Weights of a small transformer language model: vocabulary 13360, 4315 steps.
Each number is 50 + 12 x the weight over its row's rms, rounded and kept within 0 to 99. Layers, rows and columns count from 0. The size before them is the row's rms in percent of the matrix's.

# o: layer 3 attention output (transposed), 320x320, rms 0.128, rows 7-19,38-51, columns 80-159
# v: layer 3 attention value, 160x320, rms 0.119, rows 7-19, columns 80-159
o38 105:50 28 56 43 49 32 50 39 58 30 26 45 47 69 35 27 43 62 72 45 47 51 52 56 25 42 38 39 43 48 42 66 47 39 58 22 36 55 56 64 40 53 57 44 48 67 63 53 54 71 58 44 56 52 62 53 34 19 46 67 62 28 58 45 58 50 35 50 73 56 47 58 66 63 75 37 46 53 51 49
v7 091:42 63 66 57 52 44 53 49 53 42 51 53 52 68 51 30 41 44 54 41 46 47 53 44 18 40 65 72 33 62 46 35 55 53 59 38 43 57 64 71 36 63 47 57 31 51 58 51 48 58 56 33 49 40 43 57 67 63 59 44 50 54 62 39 68 51 52 45 57 57 50 40 64 63 43 52 37 51 10 49
o7 104:50 26 57 44 46 49 39 58 53 74 40 78 63 62 43 39 33 39 43 42 57 68 42 45 48 36 46 40 62 42 48 56 47 54 37 69 36 55 63 38 57 58 53 33 65 56 50 56 67 36 47 40 52 50 48 40 36 42 34 58 54 78 57 36 37 37 52 36 71 60 35 53 60 51 62 52 54 62 55 52
o39 109:50 69 35 55 75 45 63 58 48 26 48 50 38 35 56 53 61 56 63 41 38 40 50 57 63 58 37 38 50 52 38 50 59 41 59 65 73 54 37 77 59 33 53 73 37 38 37 42 27 63 46 77 59 45 51 55 56 43 42 48 24 38 47 61 60 68 32 66 33 47 51 51 45 51 36 34 60 28 52 49
v8 081:44 40 54 41 51 44 51 44 67 49 42 58 28 52 47 39 69 60 38 47 48 53 54 39 61 48 47 53 58 37 55 59 42 55 36 34 67 68 64 34 40 35 48 42 47 57 40 38 45 62 54 63 45 34 52 18 41 56 76 51 55 38 41 45 49 46 69 45 61 36 51 64 66 68 83 42 56 39 57 45
o8 096:41 59 28 43 84 65 45 48 63 54 63 57 63 54 48 71 47 41 34 26 62 42 45 63 53 47 35 44 65 42 61 57 46 57 59 62 42 41 47 59 65 47 45 59 52 63 30 49 30 74 41 44 46 50 74 58 64 51 53 53 42 35 58 32 38 54 54 61 51 53 44 51 68 61 48 35 62 39 72 35
o40 105:23 49 57 38 28 42 52 66 42 38 39 37 46 62 45 48 48 36 63 74 38 61 61 46 58 51 70 55 60 72 36 57 59 43 49 36 78 32 39 48 32 55 39 34 51 63 73 62 40 48 43 48 54 55 24 48 52 58 51 31 58 44 45 42 44 41 47 56 49 58 41 47 34 37 56 64 39 51 47 82
v9 084:82 27 58 35 59 70 38 60 65 52 48 44 48 48 48 60 48 48 54 51 46 50 54 65 21 69 53 65 65 44 65 82 53 54 79 65 57 34 40 53 51 51 43 47 57 42 46 57 42 59 39 71 49 57 69 54 55 46 58 41 61 47 60 54 44 71 64 70 39 46 62 66 45 43 52 46 51 53 43 57
o9 098:60 42 29 62 57 52 43 56 52 43 57 74 44 20 58 77 50 57 41 57 53 57 51 50 99 64 36 48 28 46 41 50 47 49 41 36 47 54 44 46 71 45 54 49 33 57 51 49 47 67 62 47 60 50 48 29 40 47 31 58 42 50 34 33 52 47 46 32 71 44 35 42 51 44 43 39 40 45 44 50
o41 106:37 44 50 34 65 53 63 46 37 56 69 34 45 62 55 23 46 53 54 51 51 41 25 41 32 40 62 35 55 58 41 43 45 51 60 58 51 36 61 42 39 38 44 53 62 53 86 56 59 43 77 47 25 54 39 72 33 40 38 51 57 56 46 43 35 51 41 35 22 73 69 48 42 48 38 54 71 52 33 57
v10 089:33 55 51 88 44 51 48 61 54 65 52 54 34 43 46 55 41 43 60 51 46 48 53 60 69 49 53 58 59 53 55 47 55 53 55 50 39 69 42 57 40 52 60 48 32 59 44 41 46 54 43 63 53 35 60 33 47 60 59 60 34 44 60 63 46 34 52 39 71 48 41 52 42 56 53 60 59 29 43 47
o10 095:70 43 31 04 50 51 64 62 61 45 79 55 68 56 56 48 62 51 56 51 44 59 68 55 49 58 49 41 66 58 49 67 57 31 26 29 50 49 73 84 68 51 51 52 51 49 28 44 31 45 45 44 40 60 45 48 43 68 76 71 64 49 46 61 55 60 42 26 29 48 49 40 39 66 54 42 34 38 40 51
o42 113:49 48 66 69 54 40 33 43 29 56 47 46 38 57 43 46 33 41 48 49 59 47 34 55 48 40 51 37 30 37 66 29 26 64 46 62 71 46 38 40 31 56 35 51 39 50 59 61 62 49 64 59 62 39 42 66 54 47 31 25 38 38 63 41 69 44 58 73 76 60 60 67 62 21 56 71 56 58 40 50
v11 085:45 43 58 40 40 31 49 43 53 38 60 65 57 33 50 36 54 54 57 30 47 55 29 60 38 56 17 28 46 29 63 57 56 48 55 60 54 63 33 43 40 69 49 58 58 56 36 66 39 48 40 68 50 46 44 67 47 46 69 33 65 70 53 61 57 55 42 40 45 41 32 55 55 47 52 36 47 36 58 53
o11 101:77 47 68 86 55 30 51 38 66 60 65 61 40 66 55 50 47 48 57 60 75 48 47 29 66 49 73 70 57 44 38 68 50 46 53 72 47 35 63 40 60 40 51 66 53 49 50 49 40 44 51 43 43 51 56 65 52 35 25 56 61 56 35 58 31 51 60 42 55 55 46 65 59 44 50 47 56 29 45 59
o43 114:32 34 30 31 44 65 47 72 59 40 39 45 52 47 55 51 49 38 52 43 44 34 62 71 38 51 57 25 39 53 46 52 55 44 49 40 55 60 50 48 42 52 38 28 54 55 53 50 61 40 53 50 54 46 56 37 42 61 75 54 24 33 51 33 67 39 47 52 34 42 28 45 49 50 52 48 49 57 62 42
v12 077:40 66 72 49 28 47 46 46 66 59 35 42 75 35 42 64 48 46 37 62 54 58 61 56 68 52 78 44 62 65 47 58 35 43 56 42 36 49 40 49 50 23 61 59 49 68 54 36 46 45 44 43 52 67 34 56 41 36 45 59 35 55 44 74 59 63 48 47 53 74 70 62 45 62 52 64 46 56 41 51
o12 098:57 46 45 64 63 53 43 38 34 27 62 51 30 42 58 69 57 50 37 40 44 46 46 53 48 50 63 42 42 44 44 47 42 44 74 52 65 45 61 71 41 48 45 65 57 53 38 76 60 59 35 62 45 32 56 63 39 47 57 45 62 48 50 24 52 67 51 61 58 39 47 33 54 73 54 41 28 46 67 46
o44 106:33 53 47 48 32 43 48 50 65 69 39 49 34 63 41 43 60 42 66 54 51 44 55 67 59 42 21 47 42 47 58 59 51 58 35 39 46 54 37 40 50 74 61 33 41 33 78 52 43 47 67 44 68 43 60 62 34 58 41 71 33 45 69 71 31 21 38 38 50 63 55 53 34 26 51 54 66 62 45 56
v13 086:32 65 60 46 41 48 79 61 48 48 46 68 45 36 64 76 39 64 78 83 52 47 61 62 51 52 62 66 52 65 50 67 41 48 72 49 63 54 41 46 63 54 40 43 39 30 36 56 54 75 63 59 45 41 49 39 61 40 56 54 42 47 29 48 44 65 26 63 38 48 46 64 47 61 60 76 40 42 49 50
o13 110:57 39 51 47 49 63 25 62 72 48 70 46 33 72 31 70 70 40 38 52 50 60 64 55 57 22 54 63 66 31 57 51 49 73 33 37 60 54 56 54 51 47 53 66 39 50 47 63 62 32 53 44 33 48 44 47 29 67 48 53 46 49 52 44 36 54 46 41 38 37 48 70 48 72 41 68 37 52 70 33
o45 107:44 55 34 39 38 26 45 34 35 53 48 44 55 22 65 32 34 48 57 37 44 54 36 36 43 59 51 56 53 64 45 37 64 53 78 44 57 51 42 68 52 51 41 42 50 43 38 57 32 63 55 53 49 49 40 62 57 21 76 56 52 30 68 64 39 49 47 38 83 32 72 37 49 37 65 32 63 53 39 59
v14 083:52 53 59 50 38 41 72 48 41 53 46 40 48 64 56 41 58 51 53 50 52 61 49 29 43 40 51 25 28 51 38 54 42 51 43 69 65 37 58 64 37 60 52 52 37 51 56 24 57 52 60 51 40 48 39 52 66 61 45 59 74 59 56 64 33 37 52 48 39 47 45 63 54 56 68 44 63 53 42 43
o14 106:56 50 53 65 45 29 44 70 48 26 59 31 55 46 58 66 42 56 49 53 27 60 38 51 38 57 60 64 68 31 64 59 43 60 40 36 34 52 28 49 62 61 50 46 47 40 31 76 36 45 55 35 45 54 57 11 40 42 67 45 33 58 30 46 54 46 41 53 56 50 30 48 66 58 56 55 51 64 46 52
o46 104:51 46 56 32 59 71 61 39 45 63 34 68 66 42 23 64 48 49 55 55 70 33 61 50 48 38 47 48 39 49 63 74 46 36 61 40 57 52 47 46 59 42 41 42 50 53 39 44 57 59 57 55 63 53 49 64 33 50 45 51 48 47 59 76 36 50 52 53 39 45 63 39 24 33 31 54 50 45 54 44
v15 087:28 23 74 73 44 42 41 52 65 34 54 56 44 57 53 57 62 58 53 68 46 46 38 55 56 40 53 58 57 60 39 53 46 61 45 48 48 42 45 48 35 53 65 30 56 62 59 49 56 72 64 55 46 63 58 32 43 39 49 50 40 63 56 59 57 43 45 36 39 52 44 53 61 51 43 50 64 57 64 43
o15 094:45 42 69 48 67 28 62 36 41 49 63 48 59 48 44 46 56 41 62 55 51 48 43 46 38 43 71 58 35 42 58 47 44 59 46 53 70 40 64 60 46 63 23 40 34 59 37 52 41 38 47 20 57 62 34 55 36 39 72 64 36 62 35 55 52 43 50 51 32 50 48 42 38 27 50 67 49 45 48 23
o47 113:54 56 38 46 49 54 32 49 46 56 43 69 45 42 64 48 37 50 46 55 47 63 71 45 54 65 48 43 56 52 36 54 58 28 65 49 28 41 38 46 49 24 81 56 58 42 75 30 68 66 64 59 52 38 68 45 54 58 39 43 58 38 68 40 56 44 44 64 51 77 53 50 65 54 45 46 40 50 46 50
v16 094:53 60 47 45 43 50 65 32 52 64 57 44 52 37 35 50 33 53 50 57 61 33 49 54 49 47 52 39 54 57 68 34 71 48 59 67 61 47 34 46 65 52 50 45 54 41 46 60 55 71 32 49 43 57 43 61 42 53 64 44 55 45 52 51 50 75 48 59 65 67 52 40 46 27 57 56 58 66 56 28
o16 089:52 49 68 37 32 37 75 78 49 43 51 40 46 56 53 61 60 40 69 43 43 56 48 62 29 52 65 49 45 54 46 60 44 34 43 31 43 43 51 57 44 46 51 38 57 54 48 40 42 30 48 50 59 47 55 37 63 54 43 57 76 55 59 75 39 42 35 65 46 72 42 44 59 57 66 41 41 56 45 38
o48 108:58 45 46 61 56 56 40 17 51 55 63 45 43 61 44 69 42 70 50 56 50 38 36 55 49 31 45 46 47 32 66 48 45 38 53 42 66 55 57 35 60 46 44 58 61 46 66 66 39 66 62 61 54 47 33 49 40 50 65 38 54 39 50 40 51 60 53 41 54 43 64 67 55 45 43 73 57 43 67 70
v17 083:51 61 42 29 54 45 43 49 58 59 46 51 51 51 44 42 27 49 47 56 44 34 48 58 58 52 66 49 29 65 50 37 60 35 50 55 74 48 33 41 60 50 58 36 58 41 57 38 59 48 90 51 74 60 51 41 42 51 54 47 38 40 55 59 61 40 43 29 47 52 32 74 62 51 45 54 46 54 51 50
o17 098:45 47 48 53 35 37 79 65 34 47 41 47 36 45 56 59 53 43 85 27 48 47 58 38 54 57 56 51 34 58 52 73 56 57 58 61 43 48 47 72 54 43 38 55 51 43 14 52 55 56 35 61 47 43 61 59 51 28 45 53 43 47 52 52 54 36 50 59 64 46 40 41 52 54 54 51 53 51 48 41
o49 105:55 44 65 54 45 47 31 49 51 52 63 58 74 38 32 39 46 53 27 46 63 43 48 37 70 46 33 45 91 39 54 46 78 63 50 37 65 56 49 47 47 62 70 41 58 68 36 60 38 44 70 32 54 51 59 44 52 52 30 31 57 54 64 57 51 44 33 37 55 56 60 52 54 52 43 52 51 49 38 57
v18 084:32 33 63 28 41 57 44 72 49 53 40 64 55 37 45 52 43 48 50 48 60 50 39 63 27 62 55 58 59 31 46 38 50 38 53 47 45 40 55 50 41 44 30 60 32 50 47 44 39 54 53 52 46 46 47 60 52 49 61 46 45 26 67 28 44 51 52 42 39 52 63 72 29 70 39 58 60 70 75 55
o18 103:45 42 66 58 50 28 41 57 58 59 36 19 44 59 32 46 39 56 70 40 61 54 47 46 56 33 53 24 27 61 41 54 57 38 46 38 37 55 47 47 65 67 33 52 66 41 15 38 58 52 38 58 55 33 44 56 58 56 59 40 30 67 48 39 40 55 39 40 58 41 57 63 50 44 61 61 37 59 56 37
o50 105:71 45 50 59 33 64 58 48 50 39 58 53 61 52 80 61 38 38 48 53 61 60 58 49 46 49 61 64 59 52 67 58 52 63 57 70 62 56 70 44 31 32 70 49 66 52 53 75 49 39 60 34 48 69 59 47 39 38 41 47 55 39 45 80 54 58 59 64 71 51 56 23 54 55 38 31 61 39 46 45
v19 083:49 49 49 69 76 58 48 52 46 61 34 59 17 48 62 55 42 42 60 33 32 48 53 57 48 51 56 65 58 57 51 44 27 64 66 56 34 38 41 64 45 45 60 46 39 45 50 40 55 70 59 63 50 50 36 57 45 46 70 31 48 49 51 40 39 39 37 50 38 30 35 49 63 31 63 48 59 53 59 46
o19 107:53 48 19 48 72 41 75 32 42 50 54 42 81 62 35 46 55 40 42 74 55 79 48 64 46 45 47 57 51 34 45 56 58 28 50 53 47 64 49 44 41 49 46 64 54 47 57 66 25 35 42 36 57 59 70 31 26 38 56 73 56 60 49 46 60 39 56 40 55 50 46 61 67 50 46 63 60 46 42 61
o51 106:63 39 86 58 35 52 50 50 69 53 35 55 54 50 52 31 58 71 54 52 58 48 66 44 71 37 51 53 62 65 64 43 47 57 45 38 70 41 56 44 54 53 38 44 46 40 85 36 58 45 53 36 44 52 34 56 46 53 51 24 44 64 48 66 38 63 65 50 46 37 67 43 35 59 44 49 47 53 49 39